From a checkpoint of a small transformer trained on Wikipedia.
Size: 10 layers, width 192, 3 heads of 32, MLP 768 squared ReLU, vocabulary 8192.
Each number is 500 + 25 x the weight over its row's rms, rounded and kept within 0 to 999. Layers, rows and columns count from 0. Numbers have three digits each. The size before them is the row's rms in percent of the matrix's.

# up: layer 3 MLP up, 768x192, rms 0.169, rows 307-375, columns 96-191
# down: layer 3 MLP down (transposed), 768x192, rms 0.0822, rows 307-375, columns 96-191
up307 088:503459515467497532519474468556452495499477518483559504447523500524492512511472498467520506496468521454480511497503489520504486484502503510487477501495536514514464527491518528513483511524535504542469508515511499507454471477522524490504533526487515514496476468523510471505518519502533467481
down307 090:475517505501498490483502477487458440498505498564492462495513502483487503533474528562510507457473469504514503497456504468507474481463510483514510494495482509488484526479530475486538486523440522470507534486472482526501496480478524518469499505537514521475526525508499488469508483510487498536
up308 099:525450505498477490490514527468485533488524531519485507490537487507519484484485453565488482499497519473488510500482522459496470484477530514449490510476482465537493518522528505494511515515505494485478517498505488515577471492523474480513515477491513522491540535564512471491482526496527500482
down308 099:454524490518508458495513402504477495485469475490526463513476548505498526515520531452493502520469493513477526515517493497473479499498454521507496535491453472522464518496480478500528478484517526502496471496477531509500488495455490528521499464510489483505502441481455510498499466478459530521
up309 103:520519525519471480486523485547442493473492489499477485466521494476479531490494530464471480561504510509485524517484514483481488508512495515474485501560516508531534488542507513503524548454513469524529474493514521534512471500506498490507476485515547487442490463528477570535487473511496495477
down309 096:477514475485515491433504501485528491493560497492527496507435458518498528502482533491468487452521485512519489531512475470478475501451501480494503517484498523460527482460513500530503498500492538497516482541517480476507521510493522538513433511494491467474450490539470545482478510507548466511
up310 115:540548478487455495545553468504566520460523486512545515521483528509502481486494476513483538487522466527478475484529472501485547509511466489468456488503508477540490560501493458485483497485505563489511524469517484543500496477483487519486478523507459510508527463471478522480485498477486484554
down310 114:488483470509527489521515491507505465472554478488510476503574471492527511514470487460482470520445525477477478488481528525521495533468504483492489504500529492486496503551495536507537536509484506490497503533517487488501486454464484465496487515491521478519495524471527518534509543512516506474
up311 096:472457488473522470482525517492524479509506493501529491510505490492479540487441514501515470503528544460522502495511501497510511516487531541491496488466518486474533499482535477492480515498547508500492487489522508504540502475530499546524503508508510507524469554519509476455505537508468534485
down311 093:530478508522487537537480499509486535501512484514494495505508462491499486480546527503524490508458493486508477525476505484502536496487515467471526463532476521536476495498491495527503486528465503531493461487500501478481477522510497477477530508529485526491528447498508494541513520510525493499
up312 083:513527503526522458518482521485480432509510537492526504478499552448500557533501487518474490530510493480486462515529524475530515503510544494540470530457491486518508483507507519507504510511492502517449519502466479527537487500446491511498489576447480517464545489482502483471469485486542526470
down312 099:476554455460526545469540506530511470522493480509512525499518464523487455500473521518499518456516487548518529482512495466520528532514468505494483528481482493495504471485474508475501498471514506494498517453456520519507528514471532460485522465526505505515499467523523465489509537479538532501
up313 102:511510497508504492500487485539494470462481475497453503529497501479508463497440539470486515521482532450479488487543482550478551499493526553521502515492499530479491507495482493459461530501487517490490518567513454503570514522510504457529460476521521519492504479482535477500508476502529521509
down313 094:482488477461506502520506511484527520486555545532495512471490488566483548495456493497527461488457488520500493490513486498476529529486502497514491494464507469486515470491481510485514512480493520478500484456503485482482510501498497499505496520465542527531463466514465489496482501530496508520
up314 106:543482493478503477502512507488488529482493491504500488457529510495470489562482494483490484509514471531488517496508490519496492508512461505466543499501503530502489478514477477502475500426503474483501501453532499517509500489499486560457527516508498485468466540501485552527527510529482508529
down314 109:482478504503527513517531487518497508503525521522491484506488481521515488488494523466493506519475482480546502511464474516516492504496526536533472520496533537511482524432521509478500467537522461500517504491496497468495486482503472451532529507481490475519473457491511492488478484485505479493
up315 092:493484451475446503494475518462529494514522525456504490500535547528463474480499518502531512496491482538549481521461544505548494496498484521522512512518481512519529508499486526469500504497498486518479511516487476480512503473523505530530492511502485500492533498528507508477539481504505502510
down315 106:485496497503477509504490524534521470540494488478488487490476476482546513521513522546507429500530529478480489507467486550520478493471471487502503502498526498548506513496501483513479521510490494477440531517496515474471525536495518541483476446503499501486528499453531518456506499539480561486
up316 103:467519549485497528513497484505500516505529486527485511458484461514511486520540483506521515497489516463412482501533485522472518486513535474515498517492524476490487452488486500476537493529488500504468427481516518511470527515533518478508525517516493538513483469507496442492479502537506485515
down316 100:530491480522461501482508487493475475500503529472499526540492508493515480519476517494480478486474475488519425515460492440493469499488478499488507505474516534497502528474491510494526482461516507552472539454540452492480479475500519490493526531473528498477533468490481530507488479490507518527
up317 098:500481478484499513511492483439517515514498468500499500467485491522533530526505494444504499464505499532489485444462497549538462524503536502505469486563516507457517495472494492514510547516552502503500518477550487506552511465521516484551522491513479558523568492472485472487487543516493499476
down317 098:494498534502476487504482472514527492503477488517501456478521483512517486512475523490497486521502494508509533486495464550443498530509534503522502514458522532518493514545530508498530468493538455500498496502527491457514535547498536503508520538524547476545477512545485468509527498443509501475
up318 096:473478511509483510462458483505522508504482489480535481486475516441498509478499447492510504488447465508459497517480548483538507533507519501481484509520519462518478489482510514488503493505502510451472511526503529523477511480493494506476475514444471493502456480502456484463474532479519482511
down318 096:516522504523496512500507515476482507462533478498498501484464491506491495541453512543515491506492522484536516510484492492468560512508495508535521508508450476519522533496472487536510462487452447484508506544501463537487472485497518527545510483487540503505540494533498542458532485477470477517
up319 089:511493502490456489473474489518449549538484493486462536493515520515476481490493513492480511477512527523498482515482497486491562476493485447487487547486554450510464494528528500485517485525486489544514518475495481499522512496490547517504501486534522500473537466476482499483483512453461564550
down319 091:491506481511507513538495505497523500483495534518496458516520523457490506502474522483513505530527466506491501491493507476465456467461538532498503490501515510465521508447505557525506490465518477449476510507449526493501462516510486507514515505454493481484508493543485503541454445485496485446
up320 111:453502517553539572523435515483513507533501520491502525487504474469489499519504515467463484507462515514526476514489501490519489529514496526509475511495468490476525490531552515529489516504531520505511499475525487484489514444494555501511472485481500506516490477520466487533481510491484475503
down320 096:501492426486488492516495536526499497490495480502489527492445510519516505527492519496491505484483503492440553503490485528478501542561507487486466509539511550476495492519489533498550523510488534504483516482474519451462519493470527473495529490526493514497501529565469506518532495504500481528
up321 097:499505501495523541495542523502545468495554506457493473506511525473521465493470451491538534509508473488533498490472504484467548500487507518523516504490527524487514528518549483488518502489499507477532511494478530501446504554491484531474496555480489492503513475496506462535505506529463509508
down321 106:504508475489505470526485487476496518530460525554524487536499460514532443487516498496502482502509526507463483504462530531521511526520508487496509487517518487504549530516492487499504506503515516514454419518513504481490478465486498521572519469495495479538529536514509490462507490480513460510
up322 110:492482482535509490527501505464483503484474500503493497460517446460488471459485486507517498497479546537457505485483482468503514504473512501537501505474474468501466556462488561483515516499505465489543562535485539520489546492498513515513477455463477515463504497479477522510507490475499505492
down322 105:530485537464439514475502549534507548526519546488505492509487500483486501528522502504457500535488524474494500480476492555528517516504479461515546509482519504539531498486483519517533477498495540499437475487484476508521489468522524496496519534554488471498490509523523449506521497474486501543
up323 108:566508531519471520504497514521470497499490480460482496474516521491478499442515523495510483510495528474503533505497493483498522491489509505486464512487541464462493482498485526495507507484541521518513442446501482528511523523507514521496466510526490475508534513497485476513461505504552515511
down323 099:482469529516509512504520499468503472509533488543503476504503495503508500493539486471525502503502423486540480485526536498518507472510513531545489460474510476492490542492498486480550514454470477517494481516480509492451482504510514493493524479519537551487465493479484508500448488472518494487
up324 106:530490482501462497489500474501465505498502508523520522507494545520513520503490513469503501514542519539483558559500467476496520504477482511514471511506537485467539520541501534465500488522491537478452526468490483522551524535482492461520484463458492477467502508516521516502482513506490526498
down324 106:477511523497553490523483507444479463487535493481464465471497526515485489506522513550492457493465451465475484500506488502504484491461457501506501544496494490487491527464498524486524530493491525494513493519501501477503499461517481506504538532511532509511521490498525512494479532462507499551
up325 087:507481488477501504484496515460461495505541457516440550539456492533519490519523484498519506506467505460501500504469493469463467511473470568536546473512463524461506501520518508487512484500510488471487508530516546501532460503486503496457519490479532503506488494510455444522491497548506530489
down325 103:489477475513484475508507530492484431536488475498498505502542512527497452501526493541494509497491492484540512432495513503474499484504484460531519490517507458508514509466500519518544523514519488485485506462499508495525468483509471488507496480538483526520466480520443560495512497502493502524
up326 089:509453520474537580471443489476474522494514472466482475458457456471494495522497499484503489469556501553504491456497511499542499517505499475455464488483538531510511482478507522525508507519481469476528484454484497508483492506507495500502455515488502522492504490489472505509507529487485519513
down326 095:478532511540487423538489498503500484484514532492522482537487532484510515488458509505494501526506493465531522476495464474472507498449507546545502495495486493485491552505508479526452524511528520520508500497492487498506518464477513457518517483513474509468491543461510519504454478459458495461
up327 105:499499486519542545539472523520478489522505485482508514497448486478504533508532506457462499493455469518506498557512520500487458464519528507517473482497526488447545513516518495543528531545522474491500511516494534535508524499486506505466494468503462511486483468518487471516452513537486486482
down327 098:506543486533478512492492512490485497490497522502544535517473529497475500447488508508521552476495528474509513489534523535476495504491518477536468496482476502529481512513513520541479503497478507496470489455484499490496489471520527517534531461463493536498480534502478547473470522507490452528
up328 097:496536518499494482486482511489471547482488509500466534512498455442448546512488515508533534537496480504481509506485532476509467517485520474510523485500498486526517520516488497503470439481472515546516498566519524468531484530521444527481470478519488492484488487512472472444546522516459487486
down328 095:483513472455496502555481505485521484534489487477478511473505483526521443514470484482527521531486529517521489521516501518547515481500510509467443509487480481508517473526455536461527494498503493521473485578455462497481466526502506490503530451493497476504432513483540522522506500463472474515
up329 107:459538499446499520495496433519447515480461521518461530502523514503486523495553484500522483514510492446548515504482471511501447463502518516500526481501488512494510498511506458476512498515490517493484479531461527528508470486465523510479513518556517524500488541476468468484534464497525517497
down329 098:504472488501506449484518501480468480558512478494480506507475488523523503496502503479499470502460502521505505503477539512536508500481508499552475525504496532481510451502523507521483517494531516493495555510469477465470551486492529464514551515489535525528546507495528552555467498474495517502
up330 088:534529458490485504465519502494508514492444462509553514479492498509513539522570518500512499479548490518494526486514514482534517520495501499490481510493518525524464480483501555483511511518514512504520520504517493516502493491496476500498513520439477482505487518510560467516505498489517515487
down330 104:523490449500499513518493520541506496478501474493532500471529542508502554543504488448478476532525487504476481460542454493495500495501499509499495479501449476475503478459490508530530495505477514502510492478527524512515499467475503502499529470512489489483503481518504508515531481528572419534
up331 103:502492503538533491500518508525496513460466493498497456473520467448495496461537502470488473449481494502502500518506524508474487485527538491510474509545488540535539502507515509515513478493501496531442467541493500498485481517473477535518472513501500489490506515530492557501487548494535523492
down331 104:529494507459514490447496527502529521503505487500495500493505506518500471503458464540484505480482516555465497488466478488521513483505484495478470486461480479520511548471506531512528457544504465491509478538492532491454516500505472513500535491462509503461516522476494511483537511445484492492
up332 097:493464454500476489519453498525500494527492485507522484526482479519485543513520514522513498478486530529495516509484551488504478540471458505528573482538517513526452505482456524493492503522477501518479468491450478481481529478511497464501532514498474502487551469531514529494494518498511480516
down332 096:514456483512513507493483504515516557553486489506508476500505491472496478461499496514522511530527506511478499527482496496506490507504536538425474487489502508431499534522522473569477505482510530512527439481521511477515491505506503518479491483489499522474515499446445498526493493506477477500
up333 099:490494490483520533484531461514498469516480509500518483482466494507481530503485528517458532515448576484446491460484453488554514492514520504538499524478525487474522476529460481476488477476519552517489497522520484508495489517517478502518491504542558510480527534506518522459506473473473471487
down333 097:503515488514479512529524501489494531495466470481470520459476480536552504506486511474514515470504503547514483513493490515487500442469526526477429500503499515522508497476500495490507477500489510479450531545477516445530494537487498494515488503457553493500478476485520471516535517490551446482
up334 093:469482470466538476516500472499499477486498452478482527490509540492505442466501525482455496515491527481539508502491515541507510481511507472532523504512505497503528507456483491526529473538534505461480484516547484506471515488485488536488516495506550547509531490504520498487500520483508497464
down334 103:471487494508500519517481541487482473481526462484509495505494522488494509508499490510497477450506521474524500496467521508509429460525442460532494507504496493474490522560480472489501500491536460468458513490534506507462526532507459475470483467494518498542535473502488527524472502502493520502
up335 085:525490492527508515497512499475530495480503511491486498499504447513486445494536502481498546505531486485498533493525465504510493473466498527477521460499517526516447446460516493464505512465530452496526504477500520466526530513510503502496525514509508530488493490451489500527462474483501483522
down335 097:519486532478494489521551533515520519491525487524509502505475519503490540497485482503472480482476521439520476508480450506487513504464487486531471455505474473520471485534508516490525484514526493507516516509455551492525462507536505473482522454508495526565481503491464494487483507517529461501
up336 100:491492486519522508535494493490482511501486470514546480554474489519492510480519498515492503522484452494520494527484527504496539472482518506492561507472472490504448500455497507478427504528498443527503504518523476474517470521480502538517508522548579521482542486489480466483527515510502536489
down336 090:477497481468465505495497486507511499525528507467518512446530473453483432506473458464508514499525510452453522517488482489502500540476510521515481470515484522469516489470520512497532515467501519484495458490506532548518535526511489484487517489503488510473448459540479508508505507522523478520
up337 111:479524479493534457495468488505465509484434528490512518495488494544448465518552529544540471468548474543498490491484498533526516468514522513525520528472492500504465454513488475501521529531527459520490522539504502507526541470511500473498524520489546509502536490483448519495509521521527529478
down337 107:505524492477516528462527488532506490518495501529479499513516511493511520499517490492512423530471493489511496505463502531532505476490503495525471507510498516527480501516486537512486468479478488494450497549492526511480509463504493501520482437525488518474490515490463475511525493539511501533
up338 122:432503499535454492475506513511519454469490471500480495544499521494521515498449481510511488506511457490485521482473556499487488505526521534539536526487498516521473486503515444484484505476518491537506505475494511547463514483488520477506500526476510502493519457521514487507542499517482473527
down338 103:505483513532525509549489490496481505489485526484499506511486542512511486457508485506514526491464517502494499511521521497495537530500511469533494534464512518499494494456484524510530481508512505508453497501527522496517482483516504522517480434512513475501513503495509490476482519480502492486
up339 092:467494468512537537496455499492503484507487462504495503551480498513464520503513548503517483529520454516484467500472473514491465509503518540499458494519517554478504544480503478510528494494494458508515465493500470489466505523521469479498494496502482493500507461493493501537550518493489445502
down339 096:511452552476543450501479547474511485534452494504528472489499533518518486484474515483507513447499481497502495498524507468476471501553502461501493498513475475521474534538488513495510476513482510528541510510469503516473479480486509474505542479508506508511533540482476479482486486527520516482
up340 105:506500524461555491512495508494491502461498495473467516508511504452545491483505515520493488508423533486469522508531455488514500483536492542496514506526501494533473517523499507502485495537495495486502478473513491477488534502475537487483501461521468494483529480480462474478519543516489472515
down340 106:524487542509510538530506461571475535523461488467524491493465468516475513475503546551489516521523455517500511483498550502485500483490448489521461494492491509493480483494482478510523464467446503491506483509483488463464556535494507517493553523525497498495515533490526488529478471501487506501
up341 094:487543507528524497466489477553513497491467479485502485494501497455505500494494423553469448518506487509510459497490493563505493510498517521551484474451472543494499541502503492472455504489485465478501478553488458510534536484526513470513506531493492490491485515493458482497516523522492503506
down341 096:509483504464523490531508481501509445511516535464533492491538524554506540522513471491515515514491521545502511499476490476561482487484474477444476455510508492514520493504504556490516473503509500503515481495480499563491465515487504526494485492522480520471507487483479504524548523466452484506
up342 099:472480480508511483494503496539516493507513484504510485533469476540530500538516528484493474486498512540540466502526452485510530550507499484486520513540509506484499513483513498474514512532544486513492518499520458511520478474468491484524522487489521492534483485508498535494525574527514490515
down342 101:459528513531519482507540506464497499513561445515502463527540494504515507530463478486526495508492538514477505510559476496511489458465492487495501483515532517461460520466503515468524501530509512510514533533485504547494512522471504524517459525536530474548485512466500536468485481464541495450
up343 099:473546446539517454478511512529520497449490465478467493516505521508479508520518542523502492513536494548556476437541471490462526459518495501513545484500506533529499496526495497484514522504521458478520505506547458499500522467544507502502500542531479515512457465476509475526508537478493515460
down343 099:495491452514538529500493482473523437504476510508476530487479449529497469435507472531511459501508507544516498512499553454478538469501527498516523469541513517488508508561526479476522500495503527538494528495483529492495509481517517466503502513514532470473500481492475453500489458488506459521
up344 097:514502487501497520526482521505490485499516478518507479500513477444527528515545563504504489503485494486499488490459515524494546482473521507491512456494513520497518496512455514490546476497416518490485509517484503491511509478553513482528528510487485420544454523504499464531440514455496519524
down344 099:518508520465452528461490469508505505509525520492524524497483509571492474529488462489515524518518543475513548521513453507480515485532481474518514484472510528484488501457501492553433470513554523506486487505502491500527512512542505499462485467464497514491542537466496470480494482550476492463
up345 110:499527448516529527472530508501488505524511450495470480510521485472459479460471467497511502526492537503460539504522529479506505502521470477511543511512507475510510496513485484480479495491518550518519469502466516531553513473491505480492443440480531498535524499535547463509520537494493488510
down345 108:482569477551491495462500553515542489503491466510457508532535518511500497494506509451477447484540489467484513460505507522506489518473520466553552516486497500509527514526517455478485526492520493516469527486472489536495498480548488460470530487475497534495496501446466445523526538469511465478
up346 098:471511493548508500499529523461508546471489517485518476424486476508539496539494515523490493496532523509482493504522500547470546537514509496487476478527489508517543507466509512467463512505548482519515479483539505541479478480463537536505463506504515498467523498524479439519496485504456510487
down346 108:552527511483482455471488496494544508526491537506490522524512500494503528497506494451485452478495503509527478478502456502512514504498512533476505539489458518486476535490494494501494477500489499468493532521536463551536501457441511536484529474511478497532494507503473478526498467445541463506
up347 098:467475522502519494457459487513477498461492511513475559474484425454507552509493504487502512528493463501539511496495463526520469478497460504484519545509509557523514485523512447476503492519446526481506461554499523501476497494556506483530546516488512514446530474534514471447497460523528498489
down347 106:534530450479508485563559540500506492489520532484500455550495511528510462462526486513487498492463510549536484497473508472500494533514494518486532478507489474502516491508531525466502508491492493488517507528539513526496529524521459504502507502501481491504511501543450450529480516541479500500
up348 091:492524483514460487458470550509515475478497507507451516494492530467507508513576485479458486502521514526522529496519508490514540503511472491453530507567520527502500533522518468478457457498491487484507484483510539500581458499502527494512516517483492514494556522505504492511504528520512459481
down348 099:506480494498469530515500504494497507470502488460484528537482502511508508538533488519462506494493506500470461461482516510524499473494493557515510516462520440443505492471494490534503471537463503481513535503453502546487457520488518546495479473492501454471511461498482510509515462486507485491
up349 096:488471482480505521488505462485492524543509484508512554520534472497530482467528500513501472517461509528435485496524487503515489492484482519505496504531550519533502494492489447483488523540482533501514485485484482445514502520484509471489485521498491497494491496464519521513438471484481547498
down349 094:505463511530500489485528544484480512498510489498471464484491531494465480508538516487499527470494504502509456503480480525515498506468494521505460503486474506511507515456555501469483488493510517528488493539468516550481531490538460540523493452502518490487518532491481512477532513551492509535
up350 098:500511499451497524512504485519463520536501495483453495479414529487498487488461477493512506452500469514512502514480504488509464461526500480473445438536477466519511513493495488481484503556529503543515474493486505488493495480498513462497523495519514522492512503454510484506479480509485479507
down350 097:558545457472460533493522479472496501533499494472535475492571491523473481501511502481542486524473516515554512475512448532474492533422476485512517535506538537488500495479530513469497497476491521485489479535512535514528560556503451534496487514513538487535508462478549471483479522480479517500
up351 108:531475490453472506534501511445488498474474499481463487521547518497496484495448474532461543426476498470516511499520504449512499499476502522530481514502493441483467519515532510535499498485532527500538520497476518490559469467470494505499488467491479502477513518459513535527515534525532508486
down351 094:543512482508518514470481491466467508503509524537487499513513495473558486544482491485497492550469494524499462499509485491464484449535522544488465497509516472475490502479523493544518504480490542527503467457504478527486523512514496477553499496473514472483501472518449519501482475490509492490
up352 105:494466466493508496526512457530512532548490506502462492539502508487450501478509523500487516512513505533539513474501470515555491482452519526465478485462477525527507531509491481491518496553487495473490541485511502506494513513469521474505528524480430516455515493490472462471521542483520485518
down352 096:457497525521506519489471497536518499471507521498546497479515505514496513537525487487514512481513496490463486499503504524509511469497505472522521487518498511525518508504526467517510532455505523529485471502509534529493486502496581494507532508532532512452469509510496484526509483523507501469
up353 094:450518550464521504521467461547492491534529505500458504524493489501507503486454496499483533540519503478514499539496494448482543497486520534459484479469506476516483516490476533509521484489512490540491554473475501524518478488524488497536540489469487541534490484482477524526522502509501521506
down353 091:459505503509459516487518503511509501522478517540529496493524496498469550549481472508559457503463461537475520483514496551512520533495518469520543497544520505498490480494465489509504531487484497511501477494510450510501500481537529464521503510512479479500491472495454526491561510493488500506
up354 100:483499511501523516499495554474508527481541512501488461471480516536501501503464494527479538509491504483512535528493472502485493482482511480499466524496494544489524527496447505493493522506564504518503513522474505502491512491468544508528533481472477512494477484521480501493522500490494504518
down354 104:510469530514483466506498459541502492462500495484553452522514471494501469471496503488517559466511546469533488483482531511509493481534533519559491493508528496514490474478521509483485492477483544505490532497490511518500478458522514494516506487479504447511500475497490491500510476479493493525
up355 096:540492491500464553541535497497458506504509521503483488498542504505531511522511513495470556540449511504504500524499489438540498462464541567519520501549469503560517473484517488495523496446503485485524489504531488504496482526513510487496485489492479529490511509517494486555469475510462475480
down355 101:477484471488459493502485529501528528517516503429479499506508513516542512442500459473470461497544502520508494503515442524510498493540517458492519499483500510521484483517486503476505498533516499575479466499499484464510501521498472495463500561469471457541487447493505494483525510499495512490
up356 100:504517518468488487480509524547505474517436482545445518462503493491500498491473524528498452508512523523569478504511535544454535500457546495469538474516490528518545476512536495517500473507462494481471498500516491536522524476507493537504497524507467484523492485501516509490469519503538500531
down356 096:479511495512516489487541534523485466496506471503458487558462522517513519495497502433461481546478504462489528510498513525543446500490492497493506460511512488523493478494541495479501490496504544506505481446510461451480490526479528498470504472502503479500490492546507460470520502487524493525
up357 104:423515516488478511503497512468533481476492501495486426485537487479481510505553501527542505455499498517482513513509472514472515512511481517495511515513477505468501498517571512494482508516482522519498510448510457481481521524491517456486511500524484533524485506533467486480533521507468484482
down357 103:560494505486515498469485557536476501497451518501489540518513499501438495486491501488476529515456517478495493485477541522521508481477494497489500469489483476493512483453449492519484528488466492505489466484506518492505496483484448522468495503469456466488520496446497534520487525461497447513
up358 112:501487504479531514461472481475485503501524521541509509470524490505544535505510489496461487523498518492491516497454505486494474499514500523486534501468501529532498511495459537468454508530506539516484545507469484503514551509516489516510485509514503507515536497463471545496477526547489472540
down358 093:496538467499470485457522469508499517509512498500438519461508531492545514488522539493519533473514500500493526489490467511469546503501492507445527511474455473504498463491538508505471515503482507521523461479519499472489528508520540489509514492544481461470478516544512508505534496516514549484
up359 097:455493501499481534502493509524486538484452502518485511514472490460477476493467497498477487478477537496494486502547466491483472464521490533481541472502487517514491489490501507505518521475494530522476439473487465524487509495478536489511486482491535510488517555545508474527503482490507480581
down359 094:546471522512484484473565493509504480496450476488495481467547497464475501450462477477487476494525498520450496434483494495518539534464528482495504515489487503466504510505526525469541521553499468508472520430530519479511501521524472518530551493489472514537526503471458529450507537495493503517
up360 104:494461498466484504527545516501511547502485527529472450458492514462465507500504504576442511514495457507516520530451463502511496464528506425525522499494532515481493495510510494489456504498499470501485521520504445517502485489491488478488509497467479494506521523517548480534518476498540490495
down360 096:483498487516538500469475477479512509519504535504478510519485542486521492498510497496517486468512535543444455524536470497541484450486470484493537469470470488550466460520517518513510495541491519515489526459554535546498472531551481471491523457489466491518509508452539513484491506533479527522
up361 110:448507481483480476479486524544456537508520506544473516486479483473516527486551498488492451524513475487511475497496500485502478532520498500541490491513530503505468515525495468471493505510487485452477533494484475524512482481504485504491502504535509502530474546487489505403562521466492519479
down361 102:468518468512505512464512479518524504484484505469512515511497501464486530498497466496493513495561476510469478524491492528480485501489492507513499496476480514464488474569453484494542530469476505521503490494512457489497527518480495481491548481478489508501459536500481463505516511469537502492
up362 101:503518480499493497500542478544510544532498525492466524487497499479535485468520547512482482470459481413500580501460512458506454555477501475514509529487493504482527521495519493500489512519517463462496494524543535470481551537493499482508513503507472508541488453527511512540493529522518519499
down362 101:463459504503515499474497519498500495516499484511459454540489488486511528510509475477510515518478470526523528495485526508491510485475538489501509471495504456452482455507508508470495521523519485526509473475491501502556538483545476513541509503469520548472486510445447518478505543556493503521
up363 105:508514463446474504552533512447495514491501485467510506496536518486522487516529491513545527537517521492483496539472521448496499490477506456488506459532504511484504478513486452498484487539490442495523510491472476502539529511489507530497486465512527476469538502524501506508465437510506519454
down363 099:502501497468510508503512510515550523497515524476518493521450553487543521515505528451568546500467507523502477517494554468498519473570526468520529491507515507485513495473478492531532484523508497471501489483518451507469499523452508499508500438479462537523547510540477517492532477474514531499
up364 096:533505509482531503460476538523511548491518493514500488461468531481532476506540500480496495489510510508512495526494519514540499515512533498509524518485488497495520537535499466504507504540475486537526495493462494512516466437497506503502501470477544511534544459536494448491478484532488510479
down364 100:477545466526491526567510499523522485524524474500510498523521453500465530473448493481509500520497592480460503489533510520505515490500503480484485515512516502502496460512473519458484475489495501532523486514515490484516499554480524445486496486496504512488481504471469550515500456469499517549
up365 108:546470530464466484506531465491501508517515542489461549515522458457475480511510487517517523490490482528500537534509491511569499526496491507430507476502495541514522517470546524471456472495485492470451530501469569523480502473469474481485495539497497459480526499516513498493480471525513504510
down365 107:442491456527509480492475525526475521419483518504509494489503501522488484487507476468496497501523488535480476488515494489496507493527519489473531470473512531459454509518521469544516516511536533521506487520504492530498497535527486476519505488512508465459481509529486468516521505511501528491
up366 101:486473497506489457475502539528461508511506509488478519479456470485491500469512511504460493481494516456493486464521494469502506517543525476508499491490501487516446568495521537482537514509457477462546504474511490512546535501458495520514484495509451558536472522500518503504512564498494538490
down366 101:503502491482489503501454510468491499522500484508505491514490458543463489510506524484500466482482512479482512474496492528509484487469494480500490494532506443504531511525528518553492476500502471529520476468553482496500478499516500464525508493523527509476525535524511500531482450511517550519
up367 099:453495519515490500505481491526517459533509467479515543521476453518467505477513525464458523484479485495510521594490540519504500520517518539479502465471494526468517529481506506484481542517483478500517491509516484491507499491513538494477494516497525498485468489530490504475520473518475489510
down367 097:488554530491524494539497494507445540528484494468484442514438476447486497495471513469521509524508508526475504488521493479485472489488500516486473485462518514476542473470478503498505490499472519483507493475495503500530552506469490512501505503487447506562450456493518507473496515512495475499
up368 106:515457522500506490515522449501523533512506505480451453532509479475515507493491492463540469534562504501499478506513526465492533537518542512498500487459507462489460559496464511481503511477508543501494489501494470474514523526510494492500499477499513513491507521501490461548505486513517521477
down368 104:528485472520508479535474532491466525524549490469509475531511489481491515490460506493501526485486490482522487499502504486481485510490498479465465510468463485513459523526514502538533473530509506494528523506520488479480494475515491513494480528490462535494496508476507495473462515510505470496
up369 089:478507517475513499498504543504519520508488460501579536472476531516450471483503496466508535484521491535486519457518540465512508506426531500494517533468471515499500517486488515508495493492541461495470520534527535507507506511496495509480487485477470520487500476517490501464547510510513510470
down369 097:493507504518497493489516520458533471525509462492481445476519503503529526495541504500491494462477529497501451486542490511526476523509464450511495495464502506528477477525486511524478510483497527517510486537502493494472496503490559499498514501534508474477505531461548549473502482477487439517
up370 093:483513532524501482484526503508477501497472527518530499468433533511483549489530462507497483491485509513487524497495488458526479510472487511477501519485492491510532559514516447517484454486455510475515509503484492522482505546486490559446463487545489494509492495505503461462507477544488520501
down370 095:512528488461529474529527553454507521513531456483493504510504499539453466475505463518538500491518463480472502506560492508532465493501517522483478476525532523467523521475470510492516492473465495506482479543466530464478481493513516473538520527506550505503474475505491505495529502491538493522
up371 084:479488503441524472515463499455480505507508525530490501483520492495456492437479439474530422459477488486503500480490504488530484488499496563512491491512517492519494508473471496480481475490491491515518537562501491487467467493483503480492508529504530570512502507460496458519502493492508493522
down371 093:517477516509518489465501498508536508517497487497498497552474525495550525535484480490544507530482495532497521489473447475523497525465533474487455492475526494463511477462495465498546513469513489509467498510530490529506503477523505497471521526560490455451490483509485522503523555506474472483
up372 108:495500492520469502487508519529524523487460518452523469509495484503503521467471490464509454498465505501452468485482409522446474554481535518562493503468543481506487525493516496495486485532541460512506534521514484505521498509501497488528465496495506491450528510508504496501503493476525499523
down372 095:476481507439464462520536500528521508479475506488460517507526537491532519537471492498522510508498516475503512465526492513519514477500507511498484516476498494463515472525511503468504493509473526491518505448480512495476456517571511489491517502535496495508507510539515536468467474458461529461
up373 086:470517499482505516479491485531472470476466492520502454460514505512512435492502488519517498528486493503515481542483537512516522489488459456504503476483486491466506500467487534501492456488489490511496459512513477487477491507487509508502527508527491518509503510524504514485494501474516521495
down373 087:440506494493471466515489478470480537485504517493577511527523521491493521517511481510471501497518497496471501524505470485499468496494523513492468486516530440509523452508446482507502512494483506512507468475445518509514493502510509518511487478474520481510471498492501482463487474503457457538
up374 091:467471544490486461487500512520476489469488477522527506473472467532510523514481487490475527518484515526517535570518510505524511515518509484520505442509443542491515513510520487472478513521451484470469435524483516503497472538416506515446497483494531486487498526506515521493490518481481501529
down374 091:557564531506521496500526492495491502530512528499482476496484531475513483501478488532495498468512514493506495467502469509459505461503502514477505529502504479532515516471467496523514519515507512535502521468481494531517478495517474508532508477468485567494491517513492501490493529501500440542
up375 097:526496486498467486547466474472513493495452501458469486507532483524485520449518515486496477482488479539443497501525515538515492453504534503486477471475501521479531538505472509502549534478546482505521536528464534483479492549481515476503523513484488480483492525523484471510487462503505527489
down375 094:507517529485507468500493532512459486476523476500514448545499540541498488456512465477497509503499507477540514475430451484491504485463469500506482482512522452535494533475506507486479463480464493486461486488502502521523529480517524489492479488471471488510487453523461480489432495489521560454